From a checkpoint of a small transformer trained on Wikipedia.
Training: a variant of Muon for these matrices, 4455 steps.
Each number is 500 + 40 x the weight over its row's rms, rounded and kept within 0 to 999. Layers, rows and columns count from 0. Numbers have three digits each. The size before them is the row's rms in percent of the matrix's.

# v: layer 4 attention value, 192x256, rms 0.0671, rows 22-31, columns 0-255
# o: layer 4 attention output (transposed), 192x256, rms 0.0629, rows 22-31, columns 0-255
# q: layer 4 attention query, 192x256, rms 0.0673, rows 32-34, columns 0-255
# k: layer 4 attention key, 192x256, rms 0.0651, rows 32-33, columns 0-255
v22 105:479489427540482487442476491586556521521504533528513398475492484459454511506445407485527505455424478473518558479478494482500536529477513564476523510501551520492509504488432519463477544518491478487484431469348514516424528536477551510518483547505492513484540453433497463509550547477495470494479521509484498524463482545497518501509445507466453540470548520424471475499480489475486546529581472459486436537487481499429494463509491526403466429478540495472524488463512513510499523491440465488461543495561586503433542534490547493504428513469541484446602522436506515477576520551479456502597497464448578503503523546539436530526477508407478506462554492446534515518488448407524502475422507563467474491555453553555506483420515555471541522532496499501519530542448570480501487494446410
o22 102:500570494489519568485449518461511533569564568498552482516484492520486576570406464516423527510474466537562479554480521545497514485425505396516495466458484523515595499521501457482373531528537490499544442502527487442470445516556505509512539568505485429460513511528430525475442488504547498489494459486536560462516515488532455542510512527495531456440462511524566464605545538483509499530582485458473481501479561512496453446520488524490529437492487534517490412413504443503493462453498527464440519426534439460435488470507554478537501533510500452470486458490586514538502510545526531516540506534494521587581553539550510520553467489554530471482546518525558485497529549521548541488471475507524386496523472587495490483541510422454502515532465517569511501499505488494526537476428496
v23 099:469549492490529459483486571505531491538517497486418497480477460593589559496553497547522515544526577518526441471488524473522475517473473555551537526531475562499488545397488594514448527453468520530535483516506447514444416535553551421483406471561469472568470447524442516520507549404508562532508512457451530493479527488567411562481512478460489485478515466530563542463526528509487489519526496458523464533438450431482568488508465471537540496476500486482576560446474514527500462536541458492482485539529493451498535494565499469514475477541422494512501456525451509479507493511533568504474463499514474508487425535479489432595429485495502550528572534504518554497481497383500517459527496489536503493579499550439498483544467582463515478502479454525437575486549514442463462496516512
o23 104:540589563458429483494498532476510540514524475501508530408461503464510538503528467470495542414532538510497473448536451480449477450493524504514550489491467461525519467580479529517467502521523505503469507510513505466439486502515476479496564512470407534493524478516482474539534526484560484543552449506484483529451350486540524411482471522500466517559582461441590499548562451474542467493502478527494486554437478514509463416540517499474494476435472531525526508547547528487543559549537417486461487555466546550535527510486506547501498452502507518538615524464551561532511491450544472438572481456493481453478541462595541499466489462444473556439556471528490544550559517394600518519500515495496509483529555550553467483490507558492512499465522449482513555493471498498438470526510583
v24 108:500533469541517572476459538550458457514486544569518480565492483466498396528513528567525482517532473402530456504538457486483484477497533526473525368536518472476562494395524495465564467542571529544514506486569554532505537509481558521500506590468512431494468456475509457530496509512456561511417521499533522462503536439492537519510445509466435450562499498447475509474568539543470506486588503430487576485462513500496520593542566472482492435514458558402473538532471509469462548438555423546472546496598538463603572480550549486463447453482508518505533501459556507507521482461514565497479499453495535459478508531494441471516535506461539542468460465505488516509542504513554501468559440451527534542465490495551469512500495459519477579494529511470506502496461498497489513507503443
o24 103:549474490487561534479522564461505551513433516606462447474489523497502566473517537511544508546503473514489511558553553502486476528511464495528418561561533506541505512478444446460449452533537466519521472446506544536471441485494520489580486469532466533530464473543508474555568530520494536460476492542480561492423532473510486467530476468496459493482511530502511502545532595473536529510526491563431488507487580474477515502460571468443509525475506541564536548513539552466558511517528513484525574424554476517490504497462466525426465546554426506525459453517558518533478469418479499497535396470518492569497585619525495438484500561462467468495520541533497458486459471452491455520565526421486513449492563513506474598481427460432442509497529500459533446502468541507563534422512466
v25 106:422530494533449533530482548504510492525445527514517513469453525479479468426493426518492515411506496548507427504542476505516560480456524475562491444531506436510474493462521541514518469470488489468454539540514556423522507518500488539539509466494477484533437560489510529514591510471502574497527446548458471495522525512485432538522425521524522533485540466535513536458435539491510553557426493475498474481551507502414451502526497459540501456400520523582585481471429531475537513530538521506479478533464462447497543522424530529516519529547498451463449469499545538520481475460540558461487507498486450558552501401472479475496479453603554501449537513470515530461515539495484585536490559386530469525461426510441466505493425470520464494413485581466488477465580500525504520559596487
o25 114:533463531461457473539452509560391529469541507469502552427455539502421572434493470470529533565505467528439458519505557496467463482488536504496518522556471529439497557488509509444433526492438477492435486426538524552566496542488517488481452499436472369535500440453557405489507505502569466529483429476498484516429529453475529476489537453473486509530489500468520435492447467508441524502463554543543543541461598406473536494576530415525463428549500506497480470489502497554576463506562442509498466540524554509485467471492475513511485544522551465415556527491452494519510461529539554495469458497410472448499488503462523569521518534517521522526497478523459449468508473444523502474493521524493495445446519577493438493498526501545446478468508489513466522506553557480510461499599527
v26 094:494471509481496593514471504486541521519546497499472507490520437537491549514513556506524562501488504559498494472597467474541523390516463545470547544444530446520524500448575483493607521539531472476546522422488432579513508496558520590499541536488548529568493503498461568531534515571498442449506546523522502521436471441462448475439528481514482474558463496503461558479483508565506508450519553489514483492483486500503437580553522552423499447497551493376507502468506447524450561489434473552473507501584494550583579441518511480493494484515452519590516417536459490461482455552478474534467470518446430558504527544528477486494508494458542521466503467554479553527468490499503516563475500494522558487491428530535507478480519465483555497511494528459485604537466431519480481496457468
o26 108:503493434474495500502551493471496473497484504535542469442508516579502506493452524509502498551535522420488525559521505511565460483523449479443508434450548497543555472502513525495507562456465465495477515422468433435559469390519546507424467503508514533560553561501486430416526458517484495527493503491447495437480437493467544467501387469483505451489525464496524508388541462470508491512522487493497489484487544554473520430503495546535531535506452507554499482533489459496517477544599500447536498526557478418515535563487489409506464473471463505520471424459470499519535575505439448527490479505482443494460447500512513477588443445563508499484460576517451420491454518427522468529483524484526456455535476457527504582478494446496500585561504469449471481507596486463562433452514528
v27 104:472505471431455468550447441512486493483448502418420501526414557456488509437544475501510448470484523491487488517507563429472479479512519501591455566469521459524463533412474388479529507481451494425503569451506498472459545479523487527442510513546526548513454586510558459460484532521462528420457446538454486479508562508532515507522460477485534565567526497537456509506431466492462514529489499531509429514449520509450395459479396445482548436492568527500529548473449494509507460537556413530558465570438478445532487453583453541504492462490549540498457500519436505489444492520556532529547538543473475452507483551434508562516537537529560542462488527487430501484529447454467526461526541478545524531512522448491524469420483518512502538495496500534490477496555522513489492550501503
o27 108:466543492510475442544533491516502448448495504566473504456569537485473484504486468471520472500444427506516527523476527519475451505420527458480467526525527452509462520502577502527510513513516486421555491455462532512545538502497487502474491511554468438501533482425522520539511497546535511467531451457512530488547473483500566550469436455557477513540499518544492467564499496513466465465455473526534496474538531486528484520565516489573445448541482457534484471453464468509526529542525442533492510540512466523525545526547523405471455557539530476434466588472425498393564470500473450462524386562458472493490488437454464576432449469526449436510496525487537496468532553502512488518465456560541480478501506544482543469489463536428404580495450583534524646468505541431550521564467469
v28 110:554522509522464461509464494509489510510419543544534494492521494500430543523491522472552504561455503487529499493448507550534447492575460501425492454480519441438519585525516523566470504517536543550499473523487434548520517582507570444538497485472593509477477458412480554457474446533466475513526489527438417534477479443517508519427414508477438496545496546460493497520573531516532549521527493378476546491463453515487470476470450538540560520439546457469428454485539529519503485466551493424493537470574539500450554524582457462560489474483502451507536513512599437491489435478548540520453501506549511404485488499573469454487473489514527544521508484575504521510551553445492543437530490539484464512524505519516462557541516522553541534445470510510486568464499489498524505441577450
o28 103:475542538418512475445513461530505533489457480531495494430473500523473554552501549480451469530464539549524475501506535451457495487512478447486512492458585477560547497579473470501474513510571453527511562489482530505415527587464443479531538464485544568502474403593539430580499506493484528467522517425532496544536536485534379420471564473492514514476482567546541514537508470461458447562479465403540405477533480478483476466432501499531517499525530449500487557508485515539528469486525511443526499539496493517504483459464579486507513496509531470526568476537492486549588527513487554515386570543537490491432512604527452484566473462425528496508490471544534472499550507481570586515486501514512508550488527540520547442489510476535475491469502515480498502438479549527548506495479569
v29 106:457444456560570522545523559438501488440516512518525506454485577545498486458392549509443461533510491526494458550497497506488488506544504460488582508491478486477508470566529524435425437539531521492494466487483534443554434455492462492537523527529554553570516471486411434451463504505498451461406499519452479485487504409557533511552515471555516525526544523486507501516452524462478506509584495506444529544470509505503485524492522470500457447511485510497510553536475551502541505523457459499415512517474536469446505491480469497533479496508491481544509495496472446499459449484507403505438415546466482473531531490472469523456471530566484488539453592457517489508504570462477554502565501528591472487517500462454465483479533460488401579511498540451577602418550446478536510547432413
o29 098:467492507564607465491444508557429611494429477588423481455543554456497528513576491488445520514555549511455510530496509463501586508460455497525493476499527499451487450583519504554495546457579544535476516438519452523496508450519594530492510497550502466493518513501509508478501470458494533474541499489529556515511435500530491510484448472486442504535511457525442505498446509468476435487474446464477512492496512571461505506458520495464439532471416452414484463468462480528501541538503458478525462506543416462566484520495527562541531548462510500561482468473541576519547478484525528570455561587560571532531493567474548553474459516511464534444470518481498485543519549438472544529449558533481541533505500453541470520571469493524527472469529551447484481493550426469465464533599473
v30 106:535517507481488532455485522553501546527467582510498493434536497496486520421529445539478498521559538504532603479428562455587488519538477542553517517479448453460474486491500486497491520480525471481575530464510525472472558596509480555567463506505571512484527451467503516494607492466472591533544532485516521458519492521450431537404527509454456449533478415519472465496525470439517519523534505489434502502525505485492578478476524552544492414461555510506538507500596500532553540444486534474490414520490616430480516441507492478498562544533481440507495464532491474522464547571524467458452491509494478538406557508450456516541518472465452444515489541452474521473455503520470503441568441512509503550488467458505519443549533486552482491451562511551498464509408461535554504489486516
o30 104:539463412476451384481565582573552512503500503522495518483466498445565478536528520504482497439470543583490497431564500558440473499520466500556536455556473565524529449466556530522481502508516555498527487509535573383418576532505522519523530530556469499532516441486454507539551521435487513499520469543428538564476519490445480513502461512444487501474488541502516521475516472451487549518473495506414512477476524499490476505526529429462506519473551546514484493516515452553494532501510523501503485468527555516499583518539488448478572509534525568535494572472489526488491439582444494493450521517508431553463458543528492474531525465507522553478546513525560462433502443499501508586530454548530473502479443499463502548579462503474538506562574524589416494456418463493455576467501520
v31 101:491523536444509453518483501447506523450482470453521544578511492432466479544538592557522531431479495456598558456553543577410561507464495554509475499506543471567546511486537533468530475500480470517444506533433521494514622491499511465481462468480482521483529515506493467488497488458441512510470461509463513512486537526502425498495457438450501502452464508524518512517479530503594549490469463537554480428443493517498449548450433408517479582423496503554502451512511487532500473425544469482513532459500547504446575475542530499507485494455498474496533442522529444540483550492492490538431447518462490519458454415467572445525481540384553499491521486506460479504600491539533500394465448463495554584490542515505568539460538549489476504502448521526460480462527550474537502488497506
o31 104:515484484548485472576527491524471436536458456496559576522502497466536512505422498496495450546482446492517441451489494545451416484577487491505469505542450461499431488539554528516535516476458502581513470489496507538536491494502468522483510496523535484501447544480489497459522465534533497401507502524484501531612561532452459573531528529515514560480486522395439476545557479520555441499558479400458416514478549580528507469499468472506498471478515519530586515512532493435559510487493498543578498526544571549466495458483532533491515444544519438529497505547549481491558432530494559448570522597495529538487503528493482511550527429512522492524490424510452527508447559436466524500525427554430532525545540485551483452465546507566482421488466495447547527461507440427509541505522528
q32 139:509545502485567535470466547453535509526493458527429469507487477514474422598540442457483478455529480571437550480479430493511496483531407535508483568468473471510483522482550429524545550536510501573481473466488411439489509550524461527477539511559485494507533494480439537504519488478519536554498506482521574475499540561514524511403438519493447485456555469465523509537530486495549485518490510521487527475526526526511516504505509460504493565515604427464456527544435475495502453534457504450489574433506474544618558544518528446562481534487563513494560479568453410475487537435449417444496525466452505529471537558592551526489459455459507525421521507485504517521533497474515446489495514500491499499485534500464485451551464573390418517462546507491478465440462457473509492512505541
k32 126:518564554538524544507488493513468507578362549502474499458503464508522481482478513563512485433567519488552566453420443508486452538513464487498502574518510519487472463499420436512476533473493506462548544520527481547528455491508456513479492485497483442526493463532455491478505552552447511533519497440568492483515573531504459398514477542497510465502467492497429588505526532522535540526463514570548520468575514510530480509483514418501522544487439507515456483483508530531507533489581552528356490443503544510566470535447493464530559498546550454584540466507468437524565490485537473532490501461490505488499521559516484483574514472382472476423517485442475466474462564488518439479474483587516480546484460486490486499634510505533548527564478478505510493476483503524548464448474521
q33 140:478533457501483531574548480544530417485489482469521454520541518495494536517410432487488523508546490469480463453501458448478470479506492472539517471491514478477542515543511497478492439484426530512427477487492471474459500458491526504590501521513517524531452505459482481490491553456522550541463512474507524473535466502493471586573487557545480524488466532524501479470475478426531506498508431434515418437465445481484390528533516483558457462522515485538492510480531432471474513488490430504514485574498591473452481448429461565517524462521535490486460539404456434546439473439571556518518458525459561516517470381437480476421491479534559512489508483502522541530377534532472460453438551542448483489418524551440478489508507504517490495387403495516474478503512476568498517476540509
k33 141:527530491561485498508499489537489480462504498492471476531520494496521542547541483493550437433526554463541536485525488540525501494491528542516529542531549505563496573475480497559482473489517545504449536525493542475542490483451445522432523476442463470456496509576510494474411541493439552485486471564554464462469491548442467487482474455514519506484433509507514543409446473539497453474478547501516499479515457486580504487517482462488546561455454549478484447551506481585426542493405440449514460449444563498515470496547433500517514461466494475499515475489503476513595527531533480437459517426454499477503545561466501448624530527452508540462502440559488543599439521439501506444495440438456473525541489426452468566504555555526469445562493499536494473442465465372486447470486524
q34 134:485507474632395498488513541481534490517444461487479536494522457477529456513389495429523481532472559426497500477496521468493467577478427509497473477467412485505498553490555485490532484489445508492479431531493499475479501476433481561464505521481590513403493439504489474433491533351533531537478437524551482539415598455513467578527507476491433469478450518465531544401524488467452442547503471535460503531508481439508501548570523543499499439488551445455593470467516484510431473498516460546563446546526565510505508556478526434473512502525520478485498558465478553485525472532508536515460458519563537498539496435489509471488481502545456475496522524502497481570485553487497464480550515517468509538508505514505491497471469505582504534440447480537519513552553513522484518563523467